{
  "n_layer": 11,
  "d_model": 160,
  "n_head": 2,
  "n_kv_head": 2,
  "head_dim": 64,
  "d_mlp": 448,
  "vocab_size": 7817,
  "activation": "swiglu",
  "norm": "rmsnorm",
  "norm_place": "pre",
  "norm_eps": 1e-05,
  "positions": "rope",
  "rope_base": 10000.0,
  "rope_fraction": 1.0,
  "qk_norm": false,
  "attn_scale": 0.125,
  "bias": "none",
  "tie_embeddings": false,
  "parallel_block": false,
  "init": "normal",
  "init_std_qkv": 0.0455,
  "init_std_o": 0.0108,
  "init_std_up": 0.0455,
  "init_std_down": 0.00579,
  "optimizer": "soap_variant",
  "lr": 0.006,
  "beta1": 0.95,
  "beta2": 0.99,
  "weight_decay": 0.034,
  "lr_head": 0.00826,
  "warmup_steps": 200,
  "schedule": "wsd",
  "decay_fraction": 1.0,
  "decay_shape": "linear",
  "final_lr_fraction": 0.0,
  "batch_tokens": 16384,
  "seq_len": 1024,
  "doc_mask": true,
  "train_tokens": 84330000,
  "steps": 5148,
  "dataset": "wikipedia_en"
}
Each number is 128 + 24 x the weight over its row's rms, rounded and kept within 0 to 255. Layers, rows and columns count from 0. Numbers have three digits each. The size before them is the row's rms in percent of the matrix's.

# down: layer 7 MLP down (transposed), 448x160, rms 0.16, rows 239-293, columns 80-159
# gate: layer 7 MLP gate, 448x160, rms 0.174, rows 240-293, columns 80-159
# up: layer 7 MLP up, 448x160, rms 0.167, rows 240-293, columns 80-159
down239 118:163135112165122114144154105107130081147104101129191154150132140125172142148125154085159177122128120129132106138135129123162108136116137106147089138111132138080101156134139149144124144174183110117124134099130134100145133177132075134121094104
gate240 106:150131114108118089164143140148168064137145154149128141146085105157143106168092120110153107098120133124129134125128094135116132121117172120123129119133160133106151147153199156149187119176141114122158121120112130134096096153156124145108092166
up240 102:188096141101105108120142115113120176132134127090133130119147123127126105135136128138153133123138129113107161133062134144156130164146165138095093116113122108114143131146140128143156128118103139114128132140112147176104091144128158149111189148
down240 104:102120145086092126141136155116132126137102105134141155171100175154153125155158120089126134148127126093140139100129134118120118128132147110117147113132158129162133133152111136101123156124127083149144124140096158117135107134082117102145095126
gate241 094:125151148093134150107148158153164094146131151135120091132135124159137124138123174116096150095127118103115147121174110128116132135065132116125175154154125119106138114105135135122118164156120106107115133139104114117115119115148150133135164129
up241 102:139120113109138107121137098105142162147144139103133147131122138153108123138114117095106158156182141125098147125086135190128144146111129137098142110127121111097098117128148173140121085197123113119159154117127141134133104111122119128145174085
down241 098:119133136111091112125059117137116114101145145169156107152126131141098126165189127132131149105154132111120115079150160192117175131148072121141119123129160113127120128139130153093123150151148106130132156127108102135129143137160137142143129104
gate242 103:116119089144153182136146092112125116175104173125117136181110175172137147153149118136171176110127152151150138146140131177120146154142148120154132153128150104174137158123156106096125160167156125086127143116109119112177144122121141107114119135
up242 092:178110168145136078127095179131161125172132113109090118154118154167115100125077135124102128128144129114150156144140111125127113139122149109088160100144158151180128109126137098133123161124142129153107137119126183152170117133149103129161142121
down242 101:132126133121172128124124133104116150095118100176161124065112114084128163110086119115109139123117122142131106091132105110164109104067138134091119163113136160122134122135148117131111120122116094099083094137152111110164134113113131126111084166
gate243 096:115105153111128154142145170197178134132085117137118133143144139134140129156179075104152158156089170140144139121109161127127167098085098102148122181147157124114115133154115106121122119168112142118107136139109126121134145140126074163104082147
up243 096:124096154148167127171138101115126147113173113133102107107148089107119148133117120110113107110127099115120153136076075119158092135084095123109153186128154123152098103108162109110132135127103111098146085152104138128087134097105117133106121112
down243 095:104120158104129134130130105177144123103075106146111107112115102132147122106109128125093157116115137174173117131113123141102126139119090137135160123159103180140129146140085090145134098131105122113158104139145114134123176192101141104160131145
gate244 095:140074133136131117114128127099140166153172153149144099147150145176137163129147125157156116138139084143120152146137123115122168101115123124176165127081112140154152141096167132148143106128162152101117150118132137102118134155141078132104064157
up244 103:176128139110164153149127119103125132135110123135119156118136128113123077152092127104137173171136090088091138134123115164130123120092139147117139125177068098119143077183117159139107082122111144104116157087071132107125117141134158152081145116
down244 089:149107126112152101083167127148088090113164125162130163127104136163091116115141160137103150105114132148121116118092161110158124102155133140073135115169162117092139146129077097132148118114155110152144121090153119173126187159125111085144160127
gate245 108:107144122146146133114104116097169127115110116110159128119106126155115117116100103163096127086121168141151184177103149133156125150097165119171156115109123107143152135118112132117122132151124172094109155171123105146150174111134093077121108144
up245 103:106151154080147118165124094143155135150116115105110132124135192160119139094090139136126136137123137130115090124165091123154118095152129125118150144098132124105077116106134160080081099110144179084137137119113166115095127129156100132148164113
down245 097:125101123138107118113097132152137171090156128145127168088102097133123151103127099141105106081153149164142170145095137100105118145102119135146121102142151155120079138138074138133118122110101121151092088116189154141123087162094173143115151125
gate246 126:124113119116144117131140114174141101097071147124063111144128158146138114155117113166111139125125107152118120140112145158131123145126125134093120141125153155110151188146098119139109140152130147102137099112159124121132116126155087133112124159
up246 119:142117142152110116125124128168134173152113129107124140114141147093139106184144139113130141136130139172132090144167163126092126166110115139109132140099159120086099160141136165066141108178124154124125111104141145125130129100131137165111128140
down246 114:076118150144153125118091118152093176141159121112118086147130129156099113134142129146117144124133152156129125113145113114116134137104169073112086130122126148129131097148157095142131106134130079116155133115102138167156142088140104155105109123
gate247 105:118118145089153117136124102133140141152089179133120083136135125173141113152127135108162108112132140174116163161111078199151116098142137135101088114137126129152168156100176140123118147130112134117148115120155090146108177112114113130118158147
up247 099:127128135070091126139146113180138100148146136154127108122177133123125094136144124130092143149140103165156080102133090117129160126158116182108118117112156100157141121136147150082127173120183139130134111120118106150137118133114199113168120146
down247 109:126149148126105125083163132109116145128084119144092129130121102153141104114100150118161126091158118160153153148119081148132120128128090157096105113143082123151153156118158128124132116118128105126174127158141102119141102146111110119094136173
gate248 101:097088120096085130145114109139118120154133140174116121168126137100121124138117189072122141121095095144057102177151152162116110117127125149114106086128114128087128108133101096111136177134089117136109109144126103121095144087100173139102144136
up248 102:171102097139151127124124096146159107160128066109108145116119146097121108112160135132137144144098117162079141119171165117133164132155090126074145143110111162123156097085171132145134113115129118122157164113145120118165114156094133111132097132
down248 110:075078142143099144110159160140136121153130101124096135138103170124130101095153145130119138120170119133114111129155148110122097154139096137137146167104151118101107171109145149119105146102122149134128122103106110084045119135117146125120152123
gate249 095:123126135090112075114104108130095122144090118165079131131105123111145108094117123102089114143125122151131116182098111118159107091087152133140109103132087093163125152095163128087122083109146139099127112104091135129152118096113125114148134139
up249 092:085145105167143151087161129157088155119163138161094161118148123116150150156141131114161177141117122127151096119129109101097148156132122141159153096119188080127077158125098109086127171153141135137111109107108117147142125144123155144144117097
down249 100:156153142161095121127106133145158123131073139111102134143127146128129124085088167117103103163074161112082123130085161146107118140142094116127118129138113106139147175123147135155125119131101109132118167088174108124135154121124108117125149109
gate250 093:123134103113153145141145116117103094111173126140104107106130103155100188125141111103096151164095099158111141139152089103133145149081113136166098169147127132109112104155167148100176166118138120104121132127138142124123116107138120132182113123
up250 095:167099120125123144128125124121134076140117130127091168102108143128066130155163162147121133119106120093145172149130160121134075099097091115128141170130130158159115130121112125131084140107136150120136130159074135121164138132165103145109116207
down250 081:161126155106145136115140129141111121102110117072155132084099123086129106085137114166102135148126133121127139133122176173156205155151136130135141089092135106089148110143102120115122120104112132155109098111182137138095136109081166152115185154
gate251 092:112141132124133095125103131127132114130166130176127145123100131160122120096116113128111138123130164120152123162141120119134152102092101105131122102115129137126100122169122168093139135134074118148128099143176151119139115109148126136153199118
up251 104:089107099079150119087115169146184090095081115129118111126139156187147121128108084091115145125117137149152139130158133137148158124117144120145121094141128154133113145157126168141162146125122097145127109131157146123164093152110132114148156083
down251 104:135125124113095159167086169143124144120117121113106119169153131112124097106137143094148128161117105120112117143168123129120149106112117085135114129123159104143130144106106141095106116167161136077122157123112086142158180128152155109106105129
gate252 092:129121161102148151140130108110142078103114117155109064122114127101106162146150151121121153107133135118114150131163094071123123110103098121121130160081058144128164099119117165136145150135105155138131144148098121159090157134139123155135133117
up252 097:136121186165132078090108084143160122122114120098095128110127157141163129120111150140128097111125115166160116113137133121109088099163175148081122132103140113132094149137129124077115068164127154134119145096124105089130161115113113088139151075
down252 084:098143140104098148132110097140139133083130130148115089157125148150133137163172125136149099101138156125150151095154148102086119089123079129133126166114107123137140114112122160100120123166094103119150140140090153126119107149117153157140110139
gate253 102:093112133131142125120071123152084177133126126144130071142078114122123176140125095114158084141155090160113127147129124138146126104146086150084136127152132168155124152186091143110137111123118124124111137143143111117128135117129193138126142150
up253 097:118120118130124121135108138147133120096110101135125136155137131105128113114129121120120137162185141126134109158165153120117065098136136166131114128110141197121164123116120112126144112152112131111183170115153147094137094098162124101107107110
down253 103:124126144111117137147108105121160142164148159141113115093152132165100168097157084170139110117137178155129121158130087141129128165115169131127152108175131113195073146143082128133119128110128139153097101120119134122099142088115107187139143134
gate254 113:107130107102151129119110115153123123130119137096119145162097109143087134141146100126081116104119162120112106117152177108135124093149150109143119075131140093114131144131144158106086123106088131135128114104083139102121129116149079125100128105
up254 102:132108137095153152131138135142147117100118150087103087107109108146153152114133109109113127110088106120157144110192157125108127130118114157141130050139106130128114133138143101149107113131130151086109122106161115132127150148139140111080155120
down254 111:161110133121127116105111164132101123110140139132091120110136152153178111090191089113136093126159152114119102131135102169157113150143123104156136056135105126132114150148131133119161092110116132127141116138099114088156140107125107111132091094
gate255 088:071140112130067118151139105131145159146113111117146118145120091139109177157162123153102150109172123146099130103124106133137095150131105174128141111112114116163077112129121116146165119145111145149092159153103120109150122119145137086140108113
up255 095:151110162144154096158101151106131113152118141141109121163147115120134099112104112106114150068107154135138108133154102147165117131137136126114118134172147141139142109113096132107118144093097098123116117146127113119128156188113149137112138174
down255 089:063152119152130122116150126083092173054144163112118106133162144137126141166124143085132147144132126127121158129108139104132137142094134119101092158106122147139141128095137161150112128115102129065120150094112108108088117094128125146126117125
gate256 086:079111103140092128150112116170125126126090136202108098105164136109100115151129082110135111101115141117108154133136139071146141108140109112090137146112114092151163112120128155126159123147123066088153150092088142105126107132119165129140079106
up256 095:106101103119144110113157123140148155112114146128101102108146075117121124147119108150134153066131141114116152135121145116135131142168143124142125155178115129140106120154152150132104141111086129137127117122131151165145142110074154146073110136
down256 081:142144131170131123090149122100099099149113108126153112131164117087103140104126086110128203082106071118134139092141135091148127149147150144111118122128114091101087116158148128146133127128134142154133148145146175165138151138119178126126136158
gate257 100:123113099129087101118125155121175111124149106164116163095131102162116147109121127135129125147109126128103120150118095153163135143086115140108121098143156109146142137116128164140094140177129129138114141176111159139085107095176141110087144182
up257 106:073115118164151154163140141096099138117098143130121095122129116095123150114177132087156158131137117128150118105127130146122154146136132161125119151127103152110102172121173143147143120077160095086154116119154124109080180163133140145123126095
down257 109:134139179117140099148120135132149096130163119072124140104135103125101139143115145122097140188107127123119100133146133226126133140117126119178136101135106108128140099135104087130119136142108106123102145103174126101167111185120130123110112116
gate258 099:166162076136125169095126161116154139137132160174097108121152121111148147152107150129171109118119113119113124149120138147139113149141109110112174134122127108107120123124146146108162126114123129113119101134112155123148133161126110087118168128
up258 093:133120102151085145111111190130166131123128130146118141130110131139100141111111146147125080156147149102142125124136133136147083118072118107135136108084122164134130122118181101129065080134109117139139162073141160135137121112138153140138143100
down258 106:102070132073100143115157094132104107123131160121130125128140168132093144083135112119125087172097127127127137121146135112183169085092129119140107135149132123196154090134146098155130132124163117086129112116138101177139134103143123167138127142
gate259 100:157131146137114169102128205140177122154136150161119123136069088125110132110096092144097106164146152131113131099136156151170103158113118115152146125103096154128094121123127149142128148096129147091103148061150137148146085166156139118148096138
up259 105:159102083154098120127115135112097091165089135145108167066108162129144149132130151127135122122143178134098138132107171127093116137164072082118104103116135153152084155086122147112192175095140163123129084122136099140131164108098123154113129106
down259 108:133147124139166155137196207117148121114130102128121147138091155155149117133119102137121143117125100144103148098151111070096119153108141117126152144168126125117166118171131138126072118169139121136134163111091106103153139110134140105157125098
gate260 105:117133124117130140149104165114141157085074151081129150105171165141136132112200093142152119122131131131113144136132162178172125110142157128185153144143124136148093119127151116142134115132139162131141135123083134115137134160150126154125158145
up260 093:089133145111116109120119133021143131163084165116093122133142113148142117124158136168119158139108125174128141151110129116131114119140136161111156115130086087119156137096110138102138135153140133112114095100100138131116121158113095116182084117
down260 100:149142151142122072146111124124092093124115098154105114088118106116099132113156119141116109142124148137110089099117149153109177088134160122118102147109154136097112131119126100123140144124137141118153090182138162148103129125135160157148126128
gate261 101:114119135169104120100134087155113113169089139125126142098095136138128122106096162115121126152119146125100172135150148165196093143102156088120157139124157151125094122144125150132160099140120081159132158143138134127097159113105127130132123131
up261 099:151092130130125189131143125111110104162181133132128119150137138125101121130141120132133151111139123127068099114131143165128103096141140121136171134144152155140117139129109138101105117089160180157140127074129160140125143148125149104119132108
down261 109:143159116124084118110155113110169144118143091168073148172170137146182119128112162110116108094140135101122169116102104153144120108133133159122163154152132145124154067115167080134146124134097071124157143128127077140144136109084105098110128150
gate262 106:120151128117124120133138148128140109126153115119101132131099128168115145098140142126124135146079092114143138120181123153106119153153135109113150099102144115158150136108157130113108119117168099158115113088129149113141116040160164117137101152
up262 098:176127091073151078095125165094180155185123167158081128094117132115123139097104119098093135145100118088144137163122162133097128148115115117118132109138115104167143146175123102128112103168157161099108146129128160126122151120138148111116111126
down262 115:144141143137167135118109137117164140089143137184131104071125115105138165136124115147129144134137127096161164073116126125140143112090124157147120114076126136127115136111130099170110105090158107116143084090136167186101086131114144153141155134
gate263 081:134153127124125124166162109122067124136151152146091173107069101138123130132130132157086157125107127134139134169151151137152176100166124120114068132121087110130128124131165105102143098134115135169117144161092150111114132104134149124121141097
up263 088:158183146122101143124124138110126140159085109148143191133135156106126100127159085115170136116109150111125151143126126151115137147152172161107131112159101106128151156128098149120101114091109114119132120186125144160157093136113139131188107126
down263 094:126152109126111137115156122132109169120075087122137131123132149141106133125125149121136149103166098082145162096142105130148094165162136146145125123147114109114117097188117103156159134115134143180182141147093122112154153167115118133126123157
gate264 092:156134106148123105147114154138179120113132163167147087151110124114078086107102152160125114140115153161124150120167138134151099112149097076141150109147100119114104127121099072149135098121137143111125077114147146111142127118126161142155169130
up264 102:097164104175118167127118118111086134117133150142140146116117106131169136103141114119134120114130138088114113189064117127170145149106092156145125174112102116174135148129131133131120173137131126122104154156129166119078099119136176076116120128
down264 100:132117120144139110081188168090132160136128076146097144121116160115101114096140098106105152086138111159132113107105103081117121154160121107094141128131120083109099099126150119107082129137125165141130146117130143103131113142117106156106113145
gate265 107:123084150137191122102123123116107111120127119136118114090121093112138149125128142156154137123151119149120112129136126122153110124104134158114103128142120156139164101148142109138188116158150126120090182068173105103144131149088134147156148114
up265 103:103186081101075168089181112149146164124143137144140128135129129156124092114132109120142110121056137123122109131137156123128137112123105104160107148124131091129141084061147156175111131118108135153177105140106153164103141126159111123097128122
down265 114:105171114133064128141117100140123098137121102069148098135139142084105125120109135098115144159110175108161116153152122169121121160146107143133137173142137124141134111123184146128142115134133132115137097125158156129101123143144123063099138080
gate266 079:109122118078127099164116184115137118104126123148108130115137139163123124120177119143146106153111069163094120130146117126127164140077119123134178095108104113123145115101118148138141104192100104183082099112135168113092132130120117106088191127
up266 089:085153108107137129107100119113100126120147100162098151124123140077152152145168124131154138158113180146122136069154090144098127133144082125127153070106131148130132110158118141156148173103116160121108136141121149113178096120117170085143145153
down266 095:165145123134114129134197118107128145156107090154155115112158159118119103092086139132140104084086110118117151134128113051099054133131142148105171133136141130126138143110162094129113109113122133156153102132120162158127145115124111119107082165
gate267 103:142146143126138108130159135160135108122148100130153166145138111141132154125118179135168139101130162094127143141127120214107118164086127126129127102092134106148159104125109143131149149138166150113138161098153131145140118118171147139153139112
up267 092:154138117127119120130131142138115114103138080138158106140115119160160118099135098126105110142122130111104151161178139149110124172100163079123165135115125132112128090148132142174086113095137165111160134141161133150143138133128141119161170047
down267 105:070140148148120157112174151128123122179162139160120139112138182172081152108139133100138142102148109143109111136093142185145104143123123111145076124093156126142103127143117154118143084137127128134139124121083131153109137118142159113114135107
gate268 102:121146141123128139183173126142148169107122146113113120076079124126145118129140120134109126167096128108099155120112135123106175084116105095105126110095118139121143123122092149122150124156103147139079112136126076087106150169095117129113124075
up268 104:152147116182136088117128152112128113115154141135114099128160146096138111139119138128105171140122113101140142170103131085142149110151107137166111089163136113107111152086169122093127156123136148144123136103119147122161093140095099096132114129
down268 103:112106166128109071122079130135140110089104135110134135111176135173142132115096143108115119125119157127108124149132113151114098109114164144138126164118135119115104103124142145165154123085118088135129118140131108166122141104125156127123143101
gate269 110:133127095094125085130143144112182111087131170146156096148099138102119117151106120164120140134123127103130120147147155148139109122107123130119148114133114123112149099092169133109126124172134143081067166063085106121134070119158130145112133124
up269 116:129082118111176147148139119125121161146114139126115129105155123133111121099096171124124161174117120144133111105125105112149140116130162131102128144148137156113124165093140117145148119143094146151158126159148176132116134167112137125131135103
down269 116:157146148112127100147024104130112101161149138118145133119101068133125145139160130144129122113136159108114137128152143231154191111118136125134140144140137143141140120116103134124154155149121123100127125145173146151150119083141128111150103107
gate270 097:135150129096129131146156125135120096110116122123162115108158144145144113134145102129101145134149119119144111125152122134150103182108120104190133178131162144177167143142118129096118106098117181137152074103146085122127102144155131122121144107
up270 095:159150136175155128126149112178124140155163122111125125124121127151139136125143118106154123139151165135132102121150127144126122109100070088135128157152136114112105134152111124109124144135101080098117115107137143082149155068117174108116110117
down270 105:089151154144126141175186174101105119115137113154126170102126132145085109116102132113111149113132157131103129184093129128118110132133170108143141127107155098137125159141121130118150120137110124136107150135135114129128114153105154139133131115
gate271 095:135127125079159088113149153132159135100129138142156128123158102124074138149171117086121098159121155113134093113121102168079151136078107104164132122133147124155116137123123100120145090165165131127099110100085118107092096116087137153132121133
up271 109:094145130111120092108133131129139157087122155083124135131091133101108111142118117141138134096149134158076119159116123105107138117145132111145145132157151151106161092157123151130127164107117106153106136079146126147106121164108111161135126152
down271 080:099122122128116124102154157118122112121140172184120136145130129122108165149171135154170114077134141124155153125136118054107134129114124084132100143099137109192127115128140144110124134141128127122154158120073152134141088133167122137133125113
gate272 103:167142133145126109140119132128127113124159115121126123120133129088176159113145145135138132113113140113145116105114142103135132092094143128171102108117075119110142130131091108115094089119116175132110133101162182104089086134129150098061158137
up272 103:138127124132119104126138144106172145182127140152127129131122152129146112151103153141139139098114122131183111140159098159162104125120102156124140133110084154129096065136188145113132099165113117127145111100090089102116172133126133109138137069
down272 098:126098153159138145140122167118118093116111093097090099107105145159137134098173130127109101100098158119126082128122155119101065144139142132107162133127161127086134164101157125142151113104157143133141119143130179123103110145117123156138130110
gate273 103:112101115110141126105144127101111085133142125119117114096179107168161169127134129098133150127126184177130106072136170104127148139110165165120072110135149135114148137115119131133106127178138157139112139172116142110151178124134132135118152137
up273 099:145129157136152153124145118099144067121113117141127151099153144143101146046181148128122140108072134144079119136135136106108095082107143143109139107133131164113109152126118089113122130131092112111093127174155170140119088108152102162099107149
down273 104:136127116144175140135087136143108152148177168161120130097134140126153174147136129111147141181114134149112114193120096126112148134156148138134160138145115139144149153119118062174147126176143143129120122155121167107156161103119139164155073127
gate274 084:148100154070126123147096147169169138132118152118124095122105115144100145110130090104140115172129157106166098163174107096148056105124100133140107142100113072092157114135114137103138135131119129135151132176115150141111130171163162103119131146
up274 089:110105133119091118159069149099127132104121094149121125125145118131126124143133060136139121125154079098140107169105148053102152117143079140099119116141126093116117100125133128109116143135092139131123166145106131125116134132104148089118097082
down274 086:112116165119151099131106161130149139118148133135138168138120141140124128133135106143132085153142175138115095144115158145156165116122158110181127196132116142120084136130107129124118134139140123138135166146126161133140098143123108146121130093
gate275 091:114148127106146143136156122094113151111102103101147144136126135142107133130162105138120138179112116125115163122171145114143120134146103143190109164131165145152115128138159130139113166129119088095106130151104150110087131152112087112153154126
up275 104:174185133194121098135124095139117121119136105094160130144121163100137107142110133143149157122168119165096070154138134122125103118134177204148102144136115147130181147101149106120149143105129130091111146110127147127104083142106113140121118131
down275 093:111163134108132138141152140110120084134100133112121117139153146156117105086120105089149130140105143151121139131120116142137173140135119079145133145097133089129117173121108165124125107125081131144110136109051099137168138149167136123124115137
gate276 095:112133124091119160137151139080113130094139128112170105142077149108130128131155129129132087112119109148147177137098133142155141117141131103165145132136147144134126145100178168119152118135117090104136134115173189128164147141116107130125126095
up276 093:134139141137109128122145137111129156104107129109114121100127136171086179142161133088117140133111112109084109123094133143146150158102124161111127094161133120141113134103124132096104108147116116118125189125122142169148155119110104116141109117
down276 100:122155165095138119154135097115127140092074144125137116141132135132148105088135125129156112104169139106145140108122126120116115139121068138117083127111144123108121118186122132118131184141136152102103146143139114099125103110140170123106133145
gate277 089:087102128145143156166103123120153100113104162110155142121135119134090138142181123121148154111102158116107133123142098126130095107091132107141109164115099151153124176110146148124115172113163112067131135108124153052078127137131110131153119102
up277 081:124123092108173117098137130135177132122142115136173139121098145121110133131129133150143159130150135132154151097141115109148150142084097155185100198172080121120097146122162162119143134111159115129173112132152151146135122158112139136136114122
down277 084:134127180138092177162124153120100136139132100123078097141148133154122113105100128090116144137092143126146115129126126128128086155130139113144168113140143132132123118197147089167114148156120168125118087123181107107120095133063141104109125116
gate278 108:123158100120136101126154070152139092150155136097107087146155102172143100129099127108112138112133150112093102103163117089149117126123072120137091080134145168118093123141169145143126109165132139171126161104157153134149112140131118109161108134
up278 102:111167099090128122131180115155105120122113175117144118150152089159101157128126151125188136116121128155146159155159116162169151152109092102133172124165150119110089124121123138140124121142114154127110110121145165115141112146152115129120079144
down278 108:132116123091133106106089163144136126113114133124145149142098130119147114121147092119109120131079076140168123125135132138088149114144137125115121088149092110123122130147130113169134141143135141133129040132170125100132120099101121103148101129
gate279 098:114081095138173117108143104101154118120120168128060115140121111138129102147138105093088140137105127188097105171151094178091104128098128090135173119204135144128125089132128107091124109172140206188115097132137105134140109119122131093118112139
up279 090:140108101123107147185138114141134095112121139153102109095114100140131132136141123114083157054116119104134100115083130126128102103087121082138097103146105153113140158143096102132163122138117150108125153092140128124111124130117162128136118162
down279 105:136127132124141132126187091117175174119131140159105149097164129074157138138116154135116103136131126119150167186119154069113087097136142118124157133112129109101129083101137158143102112097153110100088169152107105131146134170132130115071149116
gate280 090:117147121122101121212167122132140116121169124142120099144080074148162146152163117123124108149124127147114148136131151141123059111130123165131159108106141127143109157116134134139116105154142097110174154184150138137108149119161100120136137107
up280 096:097087131136150131144079166148126139099109141144165128153145124103150075147121103118117189118108115151136116156138161129134074115131096153104137121120138185112144133152151133128092143093140096136103143084144162120117149141125104110098137139
down280 098:158153118160100121181126164108173155126136168121129112126092113134100141129145162132116123126167108129132085149126152137114145100159117125156111121122137127130181131103162135109110139113145122112101136123081149142102129151147131113098116093
gate281 100:092090123147124090145159108142119140109173097161156112114127149139122147118133109123139130173069138120146162122102141148171141126163147139093104128168103130101087139117135117130142122122096092106138158141085163110138122121133122137115150128
up281 099:121117123073131114151115132088108148105108111119125133135136113142084106131131142142134119101080121132156152141138119161054095155134144173168136127176185200124143130137135128130131146166120154118136138137160134108120135145106136078166116100
down281 109:098090116144175118128143146117126104166117105162133145124121152120126113130100085090123129114139125097169100117107122134139080137113131152089131118152116184111110153118148145127172140142080101156169142141111122109126136130142115129165148120
gate282 089:142131119107136114122097127137148172129086133154142172159118161125091136094179115132159078135129134137117142121089092128169161110123125118117131117137110145182095125103124154113137103142170116101134120116124143114128152117138115182118175115
up282 093:134151143151112142159122181131137107109141150139188150136119127083136158128145094143156170112079152164116097153116161104079089090160148116123115126102120147150112082146087105139149127123113113126073092174123136131149084127139130166156074150
down282 101:135126118129174101141128090152147118121134139079113159087114093140126082101126150133145116121138090142118143103113129141116127123141119103130104158136142104098140105136123105107110114121142143163144175097151076129125136131140133102067167111
gate283 110:117132121118122081150122125129116120130106085173151126132091139106117158152154133106125125152122142181153170082150130139143146130139096172115133131134123164113122165090089096136135119132126114092138119105112137122157127122129103128138069151
up283 120:132140137107133082152114166172116116092121119150125149113136115138102135078138149084129145134118154092100175102120099130100141155125154101138122115115158092110102132130124044120118116120126133109108105115185117143122176115165134116139124108
down283 114:140116097125076098174119173090175123113126094083101095122104110144127129114119097093108126104120125132078134140093156082135089112132115087130133114129140111129145134137106124138134101133127063083114143132141164160143148100167122175128133140
gate284 099:100125102140107124122077118124163144121159171094117096131126130184153097135123141137179108104101139114092110070134113144082125107095136128115147124146129138146141114129149140105097075120115128124175147149131138114105127137109177087130091126
up284 103:146114133140136135121122113148097107139151128107149174146156112055078097146139138148147117124157115088151134120166106085114094141141143140126142164103123159137151159123152140100133097153142137078158102073085108119121117124143073160128154098
down284 097:108110151141132178144187123133125144101135086132104104125102156130103120098093172133121122124127103079126091126135130087150109137125101160150135127090108125126116131152148129141135129114116111099131071097153122126119093111118122086142159161
gate285 100:115122084118148155135164106198123099096133117125129130144098118158114144114126139121144108153094101117123152112125100124154129127098116128153147144132123115117128118104120096097136149144138139143107123153162141103119145151101142134114080112
up285 095:116128103100179125140114126132096181106140130089126122097124098103151140136114102168127150087151081133182134076163093127168121110159125105062128114147136145123117114154143154126130132104146152110106117095096143158164126126080128143132152137
down285 098:101122094122204133099119083132118106144068118144132140122118142112151143105109127158143098159098076125145088137143076117123123115128123138115103077121088136122077117118104136113127123122160093120126145131093109089088133104126149122111173127
gate286 098:127150095144101139128171107133165078134116108129167115126130113124091132124124134123092113127129156130143101126138138129181139105132135151127124153146147126156136126053133095105152179113152115170163129099133118106124092172125114084150141150
up286 097:140098173127094135101139157130129172119140124080135105145123107146134152125094122135114115138173134112104090106114104112106086129115176133123158105131126102131109128129122130128118133120116128133133137133136145111110127101152141146159089088
down286 108:154145147145122106111119099125114122147106152114136117118187153160096174189135137117141071124103130111149112136123136124124081138089112108110119129099112125187112126083089149159155107167149175133148120176132092147122142140158122108162166140
gate287 106:113146121097137132143125128133169140092162109154109134142066102151144116121117101144139102140079105098123149139144140131134113141121131137140163159146083138127096122141143176116126115132141170172141119096087107132129113110101124133153125128
up287 107:121148105138112092140173133130106132175132155173114151108198149105102091149186094121139086082166161170142121149132154145145130115114113140095147140144159165137183129118125123124168110123123119129140121116085129110104085141107115132125086131
down287 115:133124094112103148136163163116157149157147137158140125128145145133099144170162136115122149124100126126122152163121133167108128077154144134128108067113187136150149142096122089134137120090131129127138117120107083107092160130117133106163130144
gate288 095:123125124107115093104131083137196124086124146104160109163157126116091134166145102144126108144121132133142109055141142092111134100107101131178134109147116128138141094098141159108114136144087113120125076165136120086086124087134137091114136124
up288 108:128144149090129103092103098158092134096093094109151123117107151153098095161090126135121136169124107094119098114144145118133149162126076142114113096122140090101085108126159137104119176177140146119072126112084110121174129106145137130147095130
down288 090:150106170164111131168110154090110166090091116153127112133099121131130136139172129095120132095148160124129134130110140107098099117107100144113134192171131150135145139090163138110135108139137189127141140143078091118121144090162074129135144112
gate289 104:198133096086162120167157120121124118108122114139149076149108154134150147131118140120144097117135153152128128114133127088136148134125117138144129117109168186150190137134092136075143099133094151096098149151112121133142118094143109130116078146
up289 113:100105158089092126149123094175100140111100106095134168131108148114103136151103121092095160148138113109113139083170128181125143098130123121138114076167124136141121087108127142106118139121109081136150153144145131099148099176103120135128075142
down289 105:110107128123107141126137099091103098146179142129136151139164114109143086113118098103125107121143120106138147140145142156151097100148149142079110133114139129130153070152124144151137134119138125131154119129182134129099117157086131118165143156
gate290 108:122127165108107148138112162164169114105117118136083085157137137137141153133165166132147086152102144155115191085181089110098157097125155108089140159109150112127110120129162125119095157143120088152129125122124130155136093086147129162141140131
up290 104:104145136114130104144106136147122127135109165093095141159091140135101103153119099134136168149133126098100087145131114105128133161185115109114095088144096157136100102141131112149147136157098141113106162123145164106101145090140134110142115151
down290 103:106136116119077105125127112154100146116139131135111100158138139138126127136134183108146103143103150096157063128113151118122117103088085113150112117155136119107151153088121144094151118098154121062133153081079127150109125118122113116111155125
gate291 095:099161094139139111120107102149132168124106155123121119152109113142153078129124115135132139120128165120126124092105110125151074130105142165150160133108098112137163159117121107108103142127081155150099149100162139142101104091129153153109096127
up291 098:152153133142123154074129119116144162157111123123142079128163161131170109150144169128152190147138142118090134094084181104150133100115096128101142113135158102113090109155139113194136110133144121102136101154076157173105142103100106111184132123
down291 104:064087136117122119109162124139087154151116092163104148164111154076089120093134117136100146124111111143141148136140117106150129151110094125158135148170136133129096144127142125150147122175129117135164156152123108101163133161124125161128125143
gate292 102:113179130148079108108129096079122159124084137176116156115158115148104140147125139140133141083142151093116131148117134081171137117116141082143124115108121135105138118175145156150068154172137143164119122099150129138120165168152155122142123132
up292 101:133094124148173156140132114089095106124107145114103116084174145134114101147112119109069164105120139172120118119105153136166133133149176093126142092155152113134129112157133149139074102179124136112153106124105126140134141072147141129156152132
down292 091:092129119127123149141122137116133146113125134193125171117149108109138127122118161164124151135126127167122153110101114161127090112108116118138102108103157160141117127110092101136111131108082100128107114151072090127148170106122169140128143142
gate293 099:122130095144112131119159141168119176142146120105118143101165128149102114142109118102128124159137154102116162144107178126141154072120139106097189131140135139148164091164100129103122092147154099160118090123121110093147133107107097173138111136
up293 098:084134136117115128119136164135118134125075117114144106163131103120141176138138138106096144106136121150133127152115171126128162115125131151159143137095155096165130171137140117143146156086103157107099085131079125133130122133161147147122117104
down293 106:156151152096117109146114149117148146118156157090124116133149148115148121146129166170106094141166124145148178151141133079154157192167122139142124136129116152094136122084153126134131106128134111101135174123138130159095174104124135153169137133